Weights of a small transformer language model.
Architecture: no biases in attention or MLP, tied embeddings.
Each number is 128 + 32 x the weight over its row's rms, rounded and kept within 0 to 255. Layers, rows and columns count from 0. Numbers have three digits each. The size before them is the row's rms in percent of the matrix's.

# down: layer 10 MLP down (transposed), 768x192, rms 0.0466, rows 567-746, columns 64-95
# up: layer 10 MLP up, 768x192, rms 0.0895, rows 568-747, columns 64-95
down567 096:153116100109176121136110145094102177120144157110150154132208166116131172116127174116047143142145
up568 098:143111123125126144110083106111148169168119086158105169115179101149160177100144079139153126147137
down568 097:146119107173158161149134165145128133124180110128134139121070081109156096139109095155102131143181
up569 106:082146125105078134104120159152185111109126117131114083128149124112171130194117121107130115117141
down569 114:128222229182118113178182135134138178069132120081130111132142143112123151082067141078138165096133
up570 102:121126165108133114128115112168089138126158162189167132200080153113096101119095116102114154123155
down570 093:115102145101164182105158186120138139099150135047183137144140055221161147074099107094126122119135
up571 100:090106086164149112166146119167145143128123112108156115105165077131095124123049117146150149129090
down571 102:160123118076082141180096154106102157155074137163104101176071202098142074096175155095108146120084
up572 100:158124088128105151169132140138106156165097060100068155124091090153107125179083137125176159087091
down572 098:138148113157124112102160069140128145096089191107080156125115157157124083144108142136102145097183
up573 097:181075121178132119136157136150125101093084096162138139130111145078159172152137111149176129176127
down573 095:077147146165100174161174123140172102106160176127157124151154201092116093140134148128206107111112
up574 096:176192151149148135153087171165123142165120123164076145097128087104128091106125176102157165111095
down574 088:143200153114092150167156124134113167078182175097119162106136057070133139110158113170138093082121
up575 102:147163162104104155087112111135154149167204137130139080075088085171151117141147137138139060135199
down575 105:128128123119073131109083114142151123091101128062133136187139103140125203108190141153160141146137
up576 097:096110107094125085125097160149145205166127145142124125139089138085146214062129128108112130156137
down576 106:095131087114100219160140089061153104152098041152094075168152170196104129146107128140106159110042
up577 092:128142117126148090122109121111127078152156185179161137091092116125083106120112121130142165109127
down577 086:118106154121153086141110151149121138149159103157145085172117109122155153113161119121153131077105
up578 102:175146118113126152115176165139161149133149110062188106098129127122064160114152155132151136151111
down578 099:159148169109130138110131144122104123068133170164072176146147095110140145152166099098150123108076
up579 098:130168166116118079079120083044125144114105093120113138168169125176149106087140145092138080173136
down579 096:136097105155174081158090186107114182102090095112094109168126183098155192170122130132115130140125
up580 098:179133126099070099090138082146137135135130120077066138152153127129109142193076070108114163148113
down580 092:152128133088106091148160195132083132163096179125156091108086084086105120083103175094137090153136
up581 096:160157178169106074120169110168122138123132084130202155196115099091156150181151157122122127142114
down581 103:144065114113150131162149097101095088170142084079134119143100132136191099133081120135152157147157
up582 101:163144098104196147117191156147149114095151198123138223133120135057169139081149121136136082109141
down582 095:121148137138101176190126092083140186111134147209144095120066145117130139154128181132178115097085
up583 097:144090118148175157154108080116165175114102120135143172137209155134214128199146132084114124139087
down583 101:147088123169081157106180124072171153128117056112130172086115139148147127111133141139114128132103
up584 101:128127094067107137130185184068139178097115093114114177058097131146182123106148130141124138128083
down584 099:119149193141165101118139142163113129118119122178141103191114086070080145131126154111181083106165
up585 101:133139091118108163130125119112168136175183135132147100090194116152136096093107114114140108117108
down585 114:128160155062090157073131089085116088147101129123062164105135143110173112132104196125083137133131
up586 101:126129129126135111108091118150148143062115137100147160103178118098106100151104150119154078086150
down586 100:088106029196160146103169153099158110140091081134132183095085137137145134131180123145138176143140
up587 100:152161109181101108157098138174174098135117091158088102143091175163163096138134107134120064092096
down587 099:157091102153091115176087182081104100136093114195095116052127110082163122131113139166157191119127
up588 099:130140136177119140094116128094098100094098095113171103114079152132121104142136157160174098147112
down588 103:134084098189170160164132175088167110123164081164075198127074103211102168158110143153137113114143
up589 105:156125066174153134085112109136171134151130087132115088064086124099135122128172123142137105101198
down589 105:099082115128117193081111115086131115141116123135133175155131017153140128140179161122092150143091
up590 100:157112128170131139064140137088129163064140131146085130136120110203157148090148146154157107140151
down590 096:109148102115131134121122132176092103108162130127129179177063119155102114145135150139128133165125
up591 102:135109168139128079130154146161142102114062117069124161142112098124112163137054128138208113165141
down591 099:100173103108132099148078102124155140131135146117131157113127132111125117127175108138108126085128
up592 100:175125166170130141140114165113156157157147080136164116141164165093142099167125149153104101093103
down592 100:107139105082162193199088135129115096099083117131140068129132139121137171143122124140114122107119
up593 098:144152148103132106091151102155164130170151066125133094149152128141096172127155124117126152160158
down593 092:157096114161148083152120128131149147170138118165127118082120144098112136061160156112123157111151
up594 103:163126149149093063094115143161160082132152117087129131145147114210143133153179101131112117105157
down594 101:131121114075095127128117100107116207079118126163141131103185128123130186113120112134098112092068
up595 100:136114126129124158132168110120059144123119124119124170133127135115132113070166139115127090168102
down595 097:131110124123158116120132116032111110159109081136135119125148070134145170171077091128127186137169
up596 091:076129154120102064165099202145157111149141136105167176150181125162165111102158182138120121137121
down596 094:112096117150087107146116135089122050133107164129126093218093116083155126151130157094129155134080
up597 088:168136176128131085182143086156191211142150186135204158087156111146070136094132209152133067136175
down597 090:122060146167151117092135125068156123149102099131096167110159096125134145142170157120098159109155
up598 097:123107189162154165125159177114178139139159118085076121175174117103068159144089088107189160160086
down598 104:182081159040116149117133181091088150115168127180093119143137149126154095126076130158230143132116
up599 095:129163145123083100149180093113111075138150107117147078113166117133111145112141130127137132118130
down599 101:114151068087131186131054130125120141138153096138136119138093159127127128174142173111114154134157
up600 099:122142131081118081107133167123138169118128133137063129130105185181146120167110129116177155104113
down600 103:098097141124192103101098097120135152092128117179106184153169074168154155150156128135125062151117
up601 091:146154120078071158113119113148121127144117149152173142135141195100100115152090185107157172093131
down601 083:133179175103151138068076144141126072095101088124048106137118101144097085126151146143075086110140
up602 108:116133163160098070141161117156137155136116157081136093063148125171181129120125140139122091126157
down602 109:109140103151137153085116156125108182087116171115127115158148099167116087132094175101069099203135
up603 097:086150161083141077135173067108184098136127164122122101185101119131167134145098169085123135062100
down603 081:170100121135111102145155120175128171107119115089043125111144095127155121188116175090095073138106
up604 099:095173119180147143140122043111170166167117094043142129121197057087061171096172155175090150155108
down604 104:119096104142140121125185159137184129144148090114131062133107096097176182151113155110071174156152
up605 099:202166129131127181084130105147169154122115121121131113079126156193110069127204149134150104162181
down605 104:110154173081103102114078107118156146122143147132145062156117129111149142162128113172130173058131
up606 100:153137163090111100137080171101163155154171104109198116161136132099107126042201086098142142119070
down606 101:174088079139114084085094047134116128089065089090104108180109139120167141103163139099109166134092
up607 095:118059161132124166161181135141121131145154172163136116131165132115125096129084116108140152134138
down607 091:099187110124102132162135139169137166211153084119144091184101175123150142133129154088161135158078
up608 093:216157125041083098109088102182186096138111132105143143134115150057116126170126107142120098203127
down608 087:131148088120160099110128127120076126094132167154105132142065183171100140087151170092163222113111
up609 104:150138123135122156140091139151080121108101103106177099116113166130154091161175117169093149155140
down609 100:163100119117170158155168102167063143123109087117121127151082176132133111110127128118114120191140
up610 109:113102143118156107165125132121152163119086103114127100156130091055109165142113135117158178123119
down610 109:137085068184088160130121119112120107101131159084163169112108154097119067140174112133175120144107
up611 105:122094141145118116139132131168120156121121088173123132168098134150197186086136115191097110071144
down611 100:141166163116107109174123145122147119169161145142100118114168116126108149152147061126124118159088
up612 097:098139114166145124139207132131101145135138112094156154089150203064118134132068101109134106129075
down612 098:053173090115144105107198106092139144115080137120126116200081112136111140105118122132136137160099
up613 091:163129147132153152086110182100108131032115151094114131094134153118170104110149107178115134154145
down613 091:129106166101129151174121153098080165137113133108119171157117130094155090178146078116155192124118
up614 111:123133154186129146147139102142130190137145153053063231126140151148123147101136078131121085088075
down614 129:097157131097147084167152110209131110100115121073127064136138150153190185100068143163142098077136
up615 101:127214200087114163130079151106138139137166085089125117086120067144132160092138129114164142185125
down615 098:154140104193067115194092093076146103177066116077181147105103185125160155132128151130142187126102
up616 104:093154109048095097161179161065113127158192087145141169097154065143149110108160105115124103132091
down616 117:143070117166170152107093126129139083098127165133107118052074142147106138114107126084089069164111
up617 091:139135088045093114147149124207111121091162094184149128109171086100131114132156091181142093120136
down617 089:190144168139142087117175095117144094152117159151139131058115087140174177104112139140087163112073
up618 101:115073150145092132184107065095145104136114173115098072124085111077119194117167080134171135118060
down618 104:148158101106137137174110079132155098101156116094152130116151141176071191100152193153165122054078
up619 103:219179126154126126129145119119149128102153088129104127174126088119135194078131111097155084122121
down619 102:124134158133125116105196099199123107169028066168130130117136116125156105105153091121152169161131
up620 092:168197117106119104159092173152101075124114188143164054157105085154150125136113105100126090173117
down620 094:087162132143121109163101139096152123158141133074120067092131144110169073099128137140197157101090
up621 100:111118170101058170125144151063170157142075183122112139085104186150130100135117104063212123133068
down621 080:142178127172144034079093102155129138177114069102113099153153121175149090174167088096107111124144
up622 099:116176057141130131235175190155175158185138096141102090130157176125149107116131116099170141151128
down622 103:137121171077146160130073074103106092126184171095168150155066093142105174139161141125103113100100
up623 102:157135160118143094132206174143147120032171099138173101130145132183135124100118086099155159139095
down623 099:079114046145071169153114076128142126183098093152150106135117107160135130125123172159094178192116
up624 096:131162128110143137165133117110148032192131171155085114205136117105159119106102202062123143114105
down624 088:107172118187159066113108139106140192084142131112177132189170127143124090098058142140135191100117
up625 094:113130113164137131090164105105097071123104089205093101060165116131124132096195091169111104138108
down625 078:193123100127130055145130144146085079116192135081118127152201090211154124137084133091137136054168
up626 104:128091050149146119160138119127123087197135137119161145128165183134086174153133127154103076135153
down626 103:143107118161127076182116168180161103095123118117122089180117087139163086125169077140139103089106
up627 103:133160137174133085147106139080164154136129109124114111113146138104200153136086124180113155106105
down627 095:138154060143109133126064103163102130163054121112145122129127134136161153139098179121099107104197
up628 097:126109138117176083149145138147172147123156124146179113095156190107029102163174144148115131140195
down628 100:127072114147105116152169123124175165154137136120054156176145173194126070124131112099202169102075
up629 099:191165133118111121087096142131156146100162197070167106129114086114087179117128117095129125113128
down629 096:075081122093091129192180126151083144134158161146106178166124105137118149177179063121085118124144
up630 102:157123104164108096112086128137132151104101165123178096123198124142142129074103092147137126144112
down630 098:110094162158160173169168120128131111134144093130077094137112131107125123162157116079111105161066
up631 102:122072100143119098096106168127099182113066106132092120106158182089186140071090180129139157117174
down631 102:117154088170061153098118122122173179127166098111132164126123189134051128162122109105148191120109
up632 093:144116146151112124097154109093088167036179065095106120129200109122149210116120076066169102103160
down632 104:129142138129118111087107147169116141109112161141128077118112156092104117139081137077080173098108
up633 107:121107103143106090149099179147170145141113139082106140068146138073154127115122163070109118104142
down633 106:085093133096092157159129122103111083118131126125147158126133098138054094162124024108129123120090
up634 096:106163136129118168161113172151152175134129050170133163119139201082145178101126105122120129139153
down634 098:079066119166119098128108096076112137106109090138077143167110101107113152142110191120097152103095
up635 105:123116110151131166054089118176120085158098136154099141123136105173184125143119132119135117072095
down635 106:088089172155105158141115078118132120125109104131133102129034143151091123084177133136124172109161
up636 102:138179137131084131118060105174137058121128130126171130083139096132099093146124137122087199149081
down636 108:099145123072151097198087129108116130123121150149134139121204130104094127129152102169163137168115
up637 092:110141125118142082054097131094086121131149067061164093198128149150111126115096092147121113136140
down637 099:119052167137134161128102098131198077149093070138114184182133174172120158153103143137119157135113
up638 103:113155146143101108139151123080134196053091162100140089131163139132110159136103138162138083162148
down638 102:141127059095143122136105089180151195158090089122153145116126118150094077101135153094189134158142
up639 110:130131159158126118129097108158082145122149112141111077182122144150129108120150164166158154131116
down639 105:069123156132118149103126142134087138148103103139061007154123108104141164130169181123185157092088
up640 100:166109167102099093114153152108107129160118157186163078141090099099156141085127165056142112135073
down640 106:156134071102154132126143104112083147077037134139098125134145128142113137099113110117107163135133
up641 108:135160115133081125117138133107152168105108114130113118078106124146086144088133156106121146172166
down641 106:110159177131098079099178097155103134061140109180125137138156108115105136056136079157117095111120
up642 099:134117137149123111131213121113128132071107085182144164111103222127143076132135132204121085139172
down642 104:117146156099178137078088140163076111137149111108141114149082085116113182134161135154113133096137
up643 097:093125103093074139095106151151122151112139132124150155182092117156202121102153087132195086092131
down643 100:150153170181113107162128102111125171118149144054107136132165103122112088143138164108155141091083
up644 101:163136126146204124125128161129171123082109133142140160173137137120104110053183178089187116103142
down644 099:146121098182168155123136070103117101137141136123149137152129122113103098145073099137078141073143
up645 102:108134183093149121169134126094109136166095107164128177139148081099166132109091090086106161093097
down645 105:162084116176156119125140128136157133115105122125137104169112180135115111120169111123120106171125
up646 094:156159101182121112163118152058164103167124090183139115116125161118139145172119061118152184070146
down646 094:177109104076114130141111123096124127124175097167103179098162116111177114157132156161172113127091
up647 094:132114133129137149110082143104131155068218131080115106078118111056161104113108108073157121187089
down647 084:186161143069136069105159185081118115136103120130205125104123098135117082093168133137142149105106
up648 094:109119135163125103130201108169136053147177114225138165104173098144117145087119106112176113094109
down648 087:146142147168143120113056152126151071164120130080166133175142135146101087193144122082135138098103
up649 092:121071092170064092133089131167153157116141132095172159096178130125174073109045162109132055092205
down649 098:091128125068089171111095159110119144173113076082131189139110145137160147131108115097096088075128
up650 101:119162115167114100139117141109096198138136101116181110119193131073159160134077111154140202103120
down650 107:158130115107122105071101111106168080167148151170132149078112095121147154137110115084101103128152
up651 114:183138141157157114142071140160155078159111060088160134101141120167082166143122154155159103146149
down651 120:172129143155105112180084079193152103130114069141114135091173102222132061126152143103179124098108
up652 096:120148103142145089191102076159099159108158101094158089100135200092173126124065126094081108135109
down652 084:142144137155079107154130166158105114079098140122109188146194151150118109096136113122137176057076
up653 096:126135122186108123179113143144127126120149161115122117114207155155126152127091125123087143147123
down653 083:102081146125131084129109170163159166108131160119123149102121105159156038130168178084138136084115
up654 099:141110103176102101131152148129133135112126116095079128113150151159126114062095137135128129076162
down654 103:136063135142140251174090091127107115126177141151139105139135200166139133142109141178154160120096
up655 094:153122065116116171144150120150113156169113086165152130093130108123118103180124148119070099140085
down655 086:172103132178084192125098115086107128089023141128126146074120140147120079111173145110200084157188
up656 103:115133130159167119126121148132133166176148062128099063040118149117084123151134101109132164110143
down656 100:119192116123146095145110135065104131072146141180126132149179146145147121091171147131117093140134
up657 099:106097177070107111082106146131104140115100152134190176175169110120139157165125115137129115115142
down657 097:173064131163155147136136172145115148097138100168120148129118168157145134091102101143196091103161
up658 101:120151114077100071125092149128144098106106129129188145138132086133183096082161115142177160138117
down658 108:143084161150147155142158099108192136122099143114118118098086181094070164160134194033131174107177
up659 104:167191125150139164117060184127132087159146126139215135081130070174130184118142086123173187128181
down659 113:095074199076110139083138137081138109119147164073132136115127148142123119177168086126126116168102
up660 106:130102078120072151097149107120185132117095173121149083199136148110103155141122175144188144172143
down660 103:110114104081085169119076123113195107095134163178092163153091111140127138125122183216157101123176
up661 101:098128139153158187093183150089124186153174163135116089152135109061159151096153125139127111111124
down661 096:148069098090155230152110090175119123102101095103117065130119122173120116144125123126124080107163
up662 111:143159125129181163113133157110125140088097145103125098123174192125143123111099112185117064116139
down662 108:114076121135139133095120095149091121180095104157101098090129096164130089120197161107085128185138
up663 097:087174121085067133108154139116144125114113088091191162099136177128131131098116118216150117141118
down663 091:150120093117170072086133183113134116098117190138100112186133172163154127123196131122097151081097
up664 103:077134093120155126108107153152123158094078119210109109119106169123209168069109154066082155165150
down664 105:122130133140118189093095143158066088093211156105138112091095155081124084112130105121143134187165
up665 099:084169154110143121093117145145127119129118136133122112101125044113093141118124127080157177153094
down665 093:185160063122076137156130158151143150086192119099124065166134126096093115142123134119081089126127
up666 092:123108102151106161106130104136133154102158173187152120162105106051125159169159055114124139140083
down666 096:106142102099149187110088145114076137201095122137137095170121129140178141133179118185109132149140
up667 099:185128175097088137192139127175138135148173109110102127097171115168128165119172125137164084060164
down667 092:132177169175086076084091157130065160152136099069165103133079123107114178102195076150178074124122
up668 105:158132118108095143090105099118172145127174104188167157126146082107166152122155173132103099107146
down668 109:073113124117098184084126103121112163192141092142119111089135112141147175144138157134107202115101
up669 099:121133068087130105154117176100119146116147142153172100117103105110139156135104134117147121182122
down669 104:120149101127110171149133059140120164123065110135096076071121132171113162109095140146138152188090
up670 096:121194181157136090086070055140126145176142115145151096132135087130190182142112147129091153112112
down670 095:130166123176130096078144118105115092072092135161145142141081135084070142107166156121156142084106
up671 096:109115124123153143124090156063137124169125103156124126113088190170165174102099195157152130164157
down671 098:149157119108149103149095130120081118080104181125096181130154150126149141173133110112112158152082
up672 105:160162135144148142155122116149129122126136151156105063124109161131083138141123139154137130146177
down672 103:097106182140138142107118124123147179106160144187148129149125094146178115063164083140187097077116
up673 108:134128117108108094057107141111142130046139158118149145106117189090200179101104074159187112185121
down673 106:142171136137136051070083125150135142128136090120130113135118088121163107101145130117196140143152
up674 096:204140170125157117091168138128097132093173123183128162082117128151095107141101130107140154092185
down674 099:132060052138111177145117107158169107101147184139172129080098123139124195152151129162081087175094
up675 100:124064118106135125101119126157154092126124118095125131173125087149127148174135107131137111088161
down675 098:113112179133134162122109144158166079085104197140081133129131074100063115143095192088128140119110
up676 103:150202121122141134117135179097142184153133110153094090142101109132115120073136103084121081163121
down676 103:131070107135125085151168109113156090128139109100189097139110108139145094117150137151121067119094
up677 097:155202082136085077103103130114135133119094159106088077099133123094080146182113131159095157122120
down677 101:172095134121157165159150052143140139156134157115139137144165120116108129148145092110106155136047
up678 104:136127058093166159075099161126128138135182099133117083136137176110147109154121099127056128166062
down678 103:080100082079126175138151086086163106081108097124143124144085141232124151101160157093161133104085
up679 102:146138137137135129103092109168150146093113112126062130100097098166119160135123163186109089120176
down679 110:097143119092165077100141138125125176143163119081120171097109136117090082117087168153119102156122
up680 094:125126137168112179133130171128101057145128101087109129138127125140094212101101133137118095145111
down680 083:129136166155072108100111099105130145088102134158102093094130127144200107140123151105130159128086
up681 101:067094140085122172132128103122110120119110127113122076126107094133130157207122130139135132112178
down681 102:098118099057149134111169104131113100172095120150136168085083106081151106099148193137104147138096
up682 095:126080170199126114131138066111098115118136107189073145153076112141183156126119101116106107129155
down682 101:190152126083142130135126107154139116154082153119113199161160147168176113129090177156136153084106
up683 101:201140108181107068114110140059101188061162129114154123163119102127181157156110107139141107112149
down683 108:122093148151112103154220131168125135149144136136107154170136115130075114124130116216185150137139
up684 103:099122069172148160191152152102079158145097113094148135082073067130168110127130106110183151172092
down684 108:162130112154174079085142116143150158118172103155100116086098163076118131089118154148098114157142
up685 098:144122159150123113150128116102121105073094161153078097126119164094082169071135177175153097095138
down685 098:199074090109183222130149166170132115128142117133090150115040125108101033111138065100141132174105
up686 099:183082113129056152158116130233118137178131137143127041114106136169175120124168085091134166173126
down686 099:100095144175133151129117125173073114185078140115154104126167112144066111133091140154117100157124
up687 105:099177122131121113090084177151127072107120127070142122097115103145116116108079106104112175175184
down687 116:174055098207184218127091105136120066124138072154138132105084133150165102121149100076174117136112
up688 089:135097140102126145112153136134138090151168158066089149098126151137131113135129124171073122168146
down688 081:083150130149080079120143110062130111108086153186106148151130117081119164129106057126179123115161
up689 091:102169106148139187097134088127092148098142110061149119077135135127152113145123166158104115170132
down689 092:118109115085085165094150100131090118135129132165127137124127136131111104124128154071180156084157
up690 101:210122093080165179104106144161146157134104086134150125168053110104164157101094130153133125141066
down690 100:137069047062092121096102123093108139124128101146121102131128129140060128125128138142143091141124
up691 094:043205125086167088139086200088132165108144107157118140139187078102107111111150184146128142086084
down691 100:152064135126123165181117085182070098132102157138108188136143144146161165139141110037120130166107
up692 097:128108118109132133153108142182171140080139145073150121110146166096118127185134120187133075129167
down692 097:134101099127133087145164106054114111103122180147167153135129178122155122171103115052071229087109
up693 096:093172108110135072133116164137129112125140135088126096105095140153114131121126173154134104145098
down693 086:131145191116130105100086094175153131093172095106178085159211110124109134113129106101184142104131
up694 100:144119160183147135147128099091114155143045100136150124150123137131173107097155130109120074153087
down694 103:175175106142134165135105139216164090065155082113116157112135124136117142093149077132173194112216
up695 094:128178100214101088119093121135145104131101049131174159108172146094097074103159107081146167130073
down695 094:125160116103127137157106223149153172085159139141138146120183135147079159131084130112164118166108
up696 099:174137128140126119159187113135122193106082108154151115104132111092109173137140140129150118126123
down696 100:107155154075121130146090125102138121134160165127162087136106073097152100125158144082091111128116
up697 097:124144085186106148078168096093097120097155112124167148118139079085187070117129136139148117159120
down697 092:102156197191114080055113146079158084124123147169121135134188137124145091163136080059162126090120
up698 107:146152093166079141171179017121089139137104161126104098096124120164123105131175141108122178128124
down698 110:120120135121108036138085137152155111070101139124098136156111088085060187175012116131119174084154
up699 106:136065118140132116140159183119133138113070124105147142185154146124124173140172191098138070144143
down699 107:124130161125070135127099159159111139076153160147160144114088184119105185159109145072139155170138
up700 094:172138133117153108112139117131153131083111073155168161147164209096141130111158190121121117097107
down700 089:102088129155095080128138070153120136081162132083158107184098102133163096092094121110131111127119
up701 100:106108145129162096176162204175167135136129160168120127129139150117131147154117109071115142107113
down701 099:118174114131198088095154115093096110205204144098143169101163146138106123093095110162143095104145
up702 096:176136126110135149136130095141143143081083052148155142098135129143147143167084132166166054090131
down702 100:119097079107132172125090082090131132137069138150121135128097126130146066151147172137109138099107
up703 091:126111086106106094196128162142120163192116140077149110113157176052134144086173147104163130146099
down703 093:136120111181110167073153053069115126130188094161107132140110112150147087140149161139084162077166
up704 100:080134145161167134169112101077138141157132104126121042073149139158121131165121100141122099120077
down704 101:157158165080122139120079163073110128125190154204149127085149134107124109089103140125132114111134
up705 104:080128196132159137144121117073141178136106050071174071095157092118142170112115105153165114202049
down705 106:099138128115139152168093115101054153121124183179109122060146103149110125150146140074094213094119
up706 103:128063165129158083137130087151125124126188145149131176144085111146137173097077147084117142081157
down706 105:101103158099112139080160157150154112078097114135136080112128122112125119132051125151108131155135
up707 097:127144152106104148073180154171149086108152153132122115073174126077137092125139134058145180141180
down707 095:208111129142186067085117135142106116132111122126142087165142151137121165130088106135143108138119
up708 100:120119110121165125174082069134142141134097108131135127159184142058166070143121147091197158106161
down708 102:071115125153110184104178153077097150190072083146113108116123121127103135080154105151118155185063
up709 101:093113126182152151126112122121166146102134188147142142114134139118075138087142111110141106132144
down709 100:132099136108122186133161070105111110124154155112102121173132098125063078107105101105156077079181
up710 101:147127211174152153095095184105099135121078125091158101122116107100141136143138079112137156104070
down710 103:134124133177126078118170122105125095110063091160150140104090122157119141101175153146108119149139
up711 091:118141127155145126154163161170150131161162079058120167103175187122119097165082170086093180143103
down711 090:124098143078157086068103126108155127130135093176074139107114134118126137099123085141167103129141
up712 097:161103128144096139083157145104094157153109110114148179059090120111105124119118134116131142162137
down712 099:118110158108095144160114080155161103084093149122119194158083174157134097139098097128185160131122
up713 091:110085035156173123133150080145137127110157103204053142174134151151172146122130144104144145137156
down713 098:119155144122119076158159133128075127079119129132107170119163113100085129147177093087175115119124
up714 101:095120146125132114128131138119109099214118130125168104110135067103125088063095091133162061157143
down714 096:110114148164163088151154121116075115165072118118142130088142159140196187185149134059148137108143
up715 101:137135140144110170106111117147155158170114188201104150122131083089127127050140119107138142150142
down715 101:104146135090150166098117121149164104233124101146195116092132139139148100080128066125101106112130
up716 098:126143121147085113149126162160154181134132113133112146097151133113127146128083080175154187168158
down716 102:143152159161212162167144199092152126130079127129118105155110164155121131120147164119150148108084
up717 108:057117192062189159124104159168162131060145079134180152066152138150115176111103111066141126152140
down717 107:154087141098101142139151074115059095119144178207137120117163197088071126106177122118092151117075
up718 097:106160078088108104143143153188143163155125116121127057129135112140093143152111086153120133175066
down718 098:166140135136125075146146129137091158131089085115109120090129104127123053108189114117086091090208
up719 100:202156107145114117082147109162123176081140124107129095091067117100143161103139096133149113176119
down719 099:134101124097170178120110124127137132172145114157131150139137120121160112157115098128119153073107
up720 094:118095121145095134114130206128112149164078115131111098118093072126139158143085142130195131155054
down720 098:108089132121163157100159059122135179116135165149175083148198164054112123117106120155085104092221
up721 096:150178079106101087135133161143133101144155106086136147136119122136152150061106131180128115095099
down721 088:117109124100134111121147113047070111140068156233142139150151056126111147091158202108139066181116
up722 101:120123159148061092105092129181095168129135119121162075109060115179057165127136157136167069180197
down722 100:164157143138160104132158163140085147161115131128089140117123108144152087104112120177110138133174
up723 100:140091091140131116185074127139153094072127168090152156157141157128165194199121129121126152134158
down723 109:156126098125094098141189134114089140154142158188153159122204186147111097121153120140137118091148
up724 104:121157144158080097098161119092128141094115163106106135125138102096202168126090132087165160094102
down724 110:153142108152180222162080084154159139083118119190094115156057152133136094181124137124063064130133
up725 104:134148126143099142152126084120099104131081166119103165175106116192164203142209085143108111177149
down725 104:159083118083133185145166122123102079139129117156144148083139204166161122028103123069118105068162
up726 110:171126173098149079136145105159161096170056154137140091113177076133171092091111127114093114145156
down726 107:102142197151137110128124130099118143156103060127133157139118171148095112171140106092139183115110
up727 095:156134124125147130199156134179133139140171083142192132169113132120123089123114141137111119128127
down727 095:124171134127187164180128169110167104093077153199141147074115185120126155120212099124106116095140
up728 101:091135111100086111135166074141153156144138085199121095157136119117114123110079117115094184133142
down728 096:211115139097138178147142147095103099069113123128155150109124078154111161079155148076107092130173
up729 103:148115121096153100137134136175162130144166072052140128146142086157130168126105112070144212115152
down729 102:121101180131081068129142148148091126133164082158101097072088191145181108068116116198164096151119
up730 105:159137094136125100131105148138111114177094160159102118084134162113153170157113139031164073091092
down730 112:172130152133167165014087187111160138063119099101119123185108122124119090093162130074124132139118
up731 096:161168099116138181118067139101113139168137139176118159070133198099166140114121133184124130072158
down731 089:188118116087125129161178097142122130110184115127088090203147094060119098152144124132173116131176
up732 092:148169167088130142131113128117137159128139101109136086167134131134144180131119040146136109108120
down732 105:186132097197175167139131178132123161099145106145126157110124095141167092146143093150157091087149
up733 104:079175121163167130185146140117106177144089132142168082075132169093134170102197167158177163147140
down733 111:165092049050175080136125137129080148150148091122078060126146135176072089075114123137154167165145
up734 105:113103135152135095092119092083120156116096123119126081112166156123176152095131141113086095096138
down734 105:131185199184191201158073177168137131106193130159089177081106105115181141136153182106120059084097
up735 107:160142082083104140161153092086122111097130149177126118093108128152169100101151069110145081113148
down735 115:117178159141097176129085145143142099100117146170146119125135134137148110141089145137145110147176
up736 090:105129124120095133120184104115094103128173114147145131126186189125180107120168126129191114171130
down736 096:125113139095148109116113154171063127195080108111147107108080102094126122173126166134144171128088
up737 100:135142075141138169079144144136144129171122102080152173143114111224115087103111122208183111152175
down737 094:134131123108179164165148112139172154105132174139132152098066156200095197060140078102111129073107
up738 095:096202109084079166079072153148088158121135136119084113114111141101105136140075148168134122127138
down738 099:094106095201173132142139135166076093136070182129114169131121097082093131145088053185093154118141
up739 101:145158139073069150087124103092150122167132135128131189165142146096158114157136134123163120115132
down739 116:114137082203162132158100162118116140108111100180113105070176130117106133107121119105072154151093
up740 097:151164052179140099119184099175140150158137136137126089114116126059131153150086058162121120161119
down740 097:091115155118162131144143168119069113182131118169124156083125169139164090066128216122179133114080
up741 099:136057155213157133151114134172126105110134058126112129174159161168106127077031157133147087061096
down741 099:121113045133124127177126172128131209154101109118155114085138139116136151119141133101086145171073
up742 097:106142178148104109132113188118178149089080125112148149082142137074051131084066118110113130184077
down742 097:100100109088108112152172117114083141154130149152093063156129147175141075208181142088087131113132
up743 100:136184164115156120116106190089215116141117071064179081193102134081162068122098105063149101118098
down743 091:158146110176128144116134141126097162127118166059100107158182158202139130085130122128172144147136
up744 102:168165150113143138040140178087144174136090106135140162140120174128146112114113096062129121131127
down744 111:123125126131156143157080087135155108146178108082148168087155104090122140187074160101148088163104
up745 095:129110147203117126103103139105156175136095165101104110106126135102125121093104100108162152211112
down745 096:121144119117139169152189119128142089101208103083131178200113142111109103151150081171115100061128
up746 102:214125124147144111193145065149107102126172061154112083093109157140133137087127093098140111108147
down746 110:104151069170140129165113149166114139162131113161081133185133113140134146132168119117192155151172
up747 105:153196128115145153079144127122111119072115135119135117116145169095124156143196150129049140167135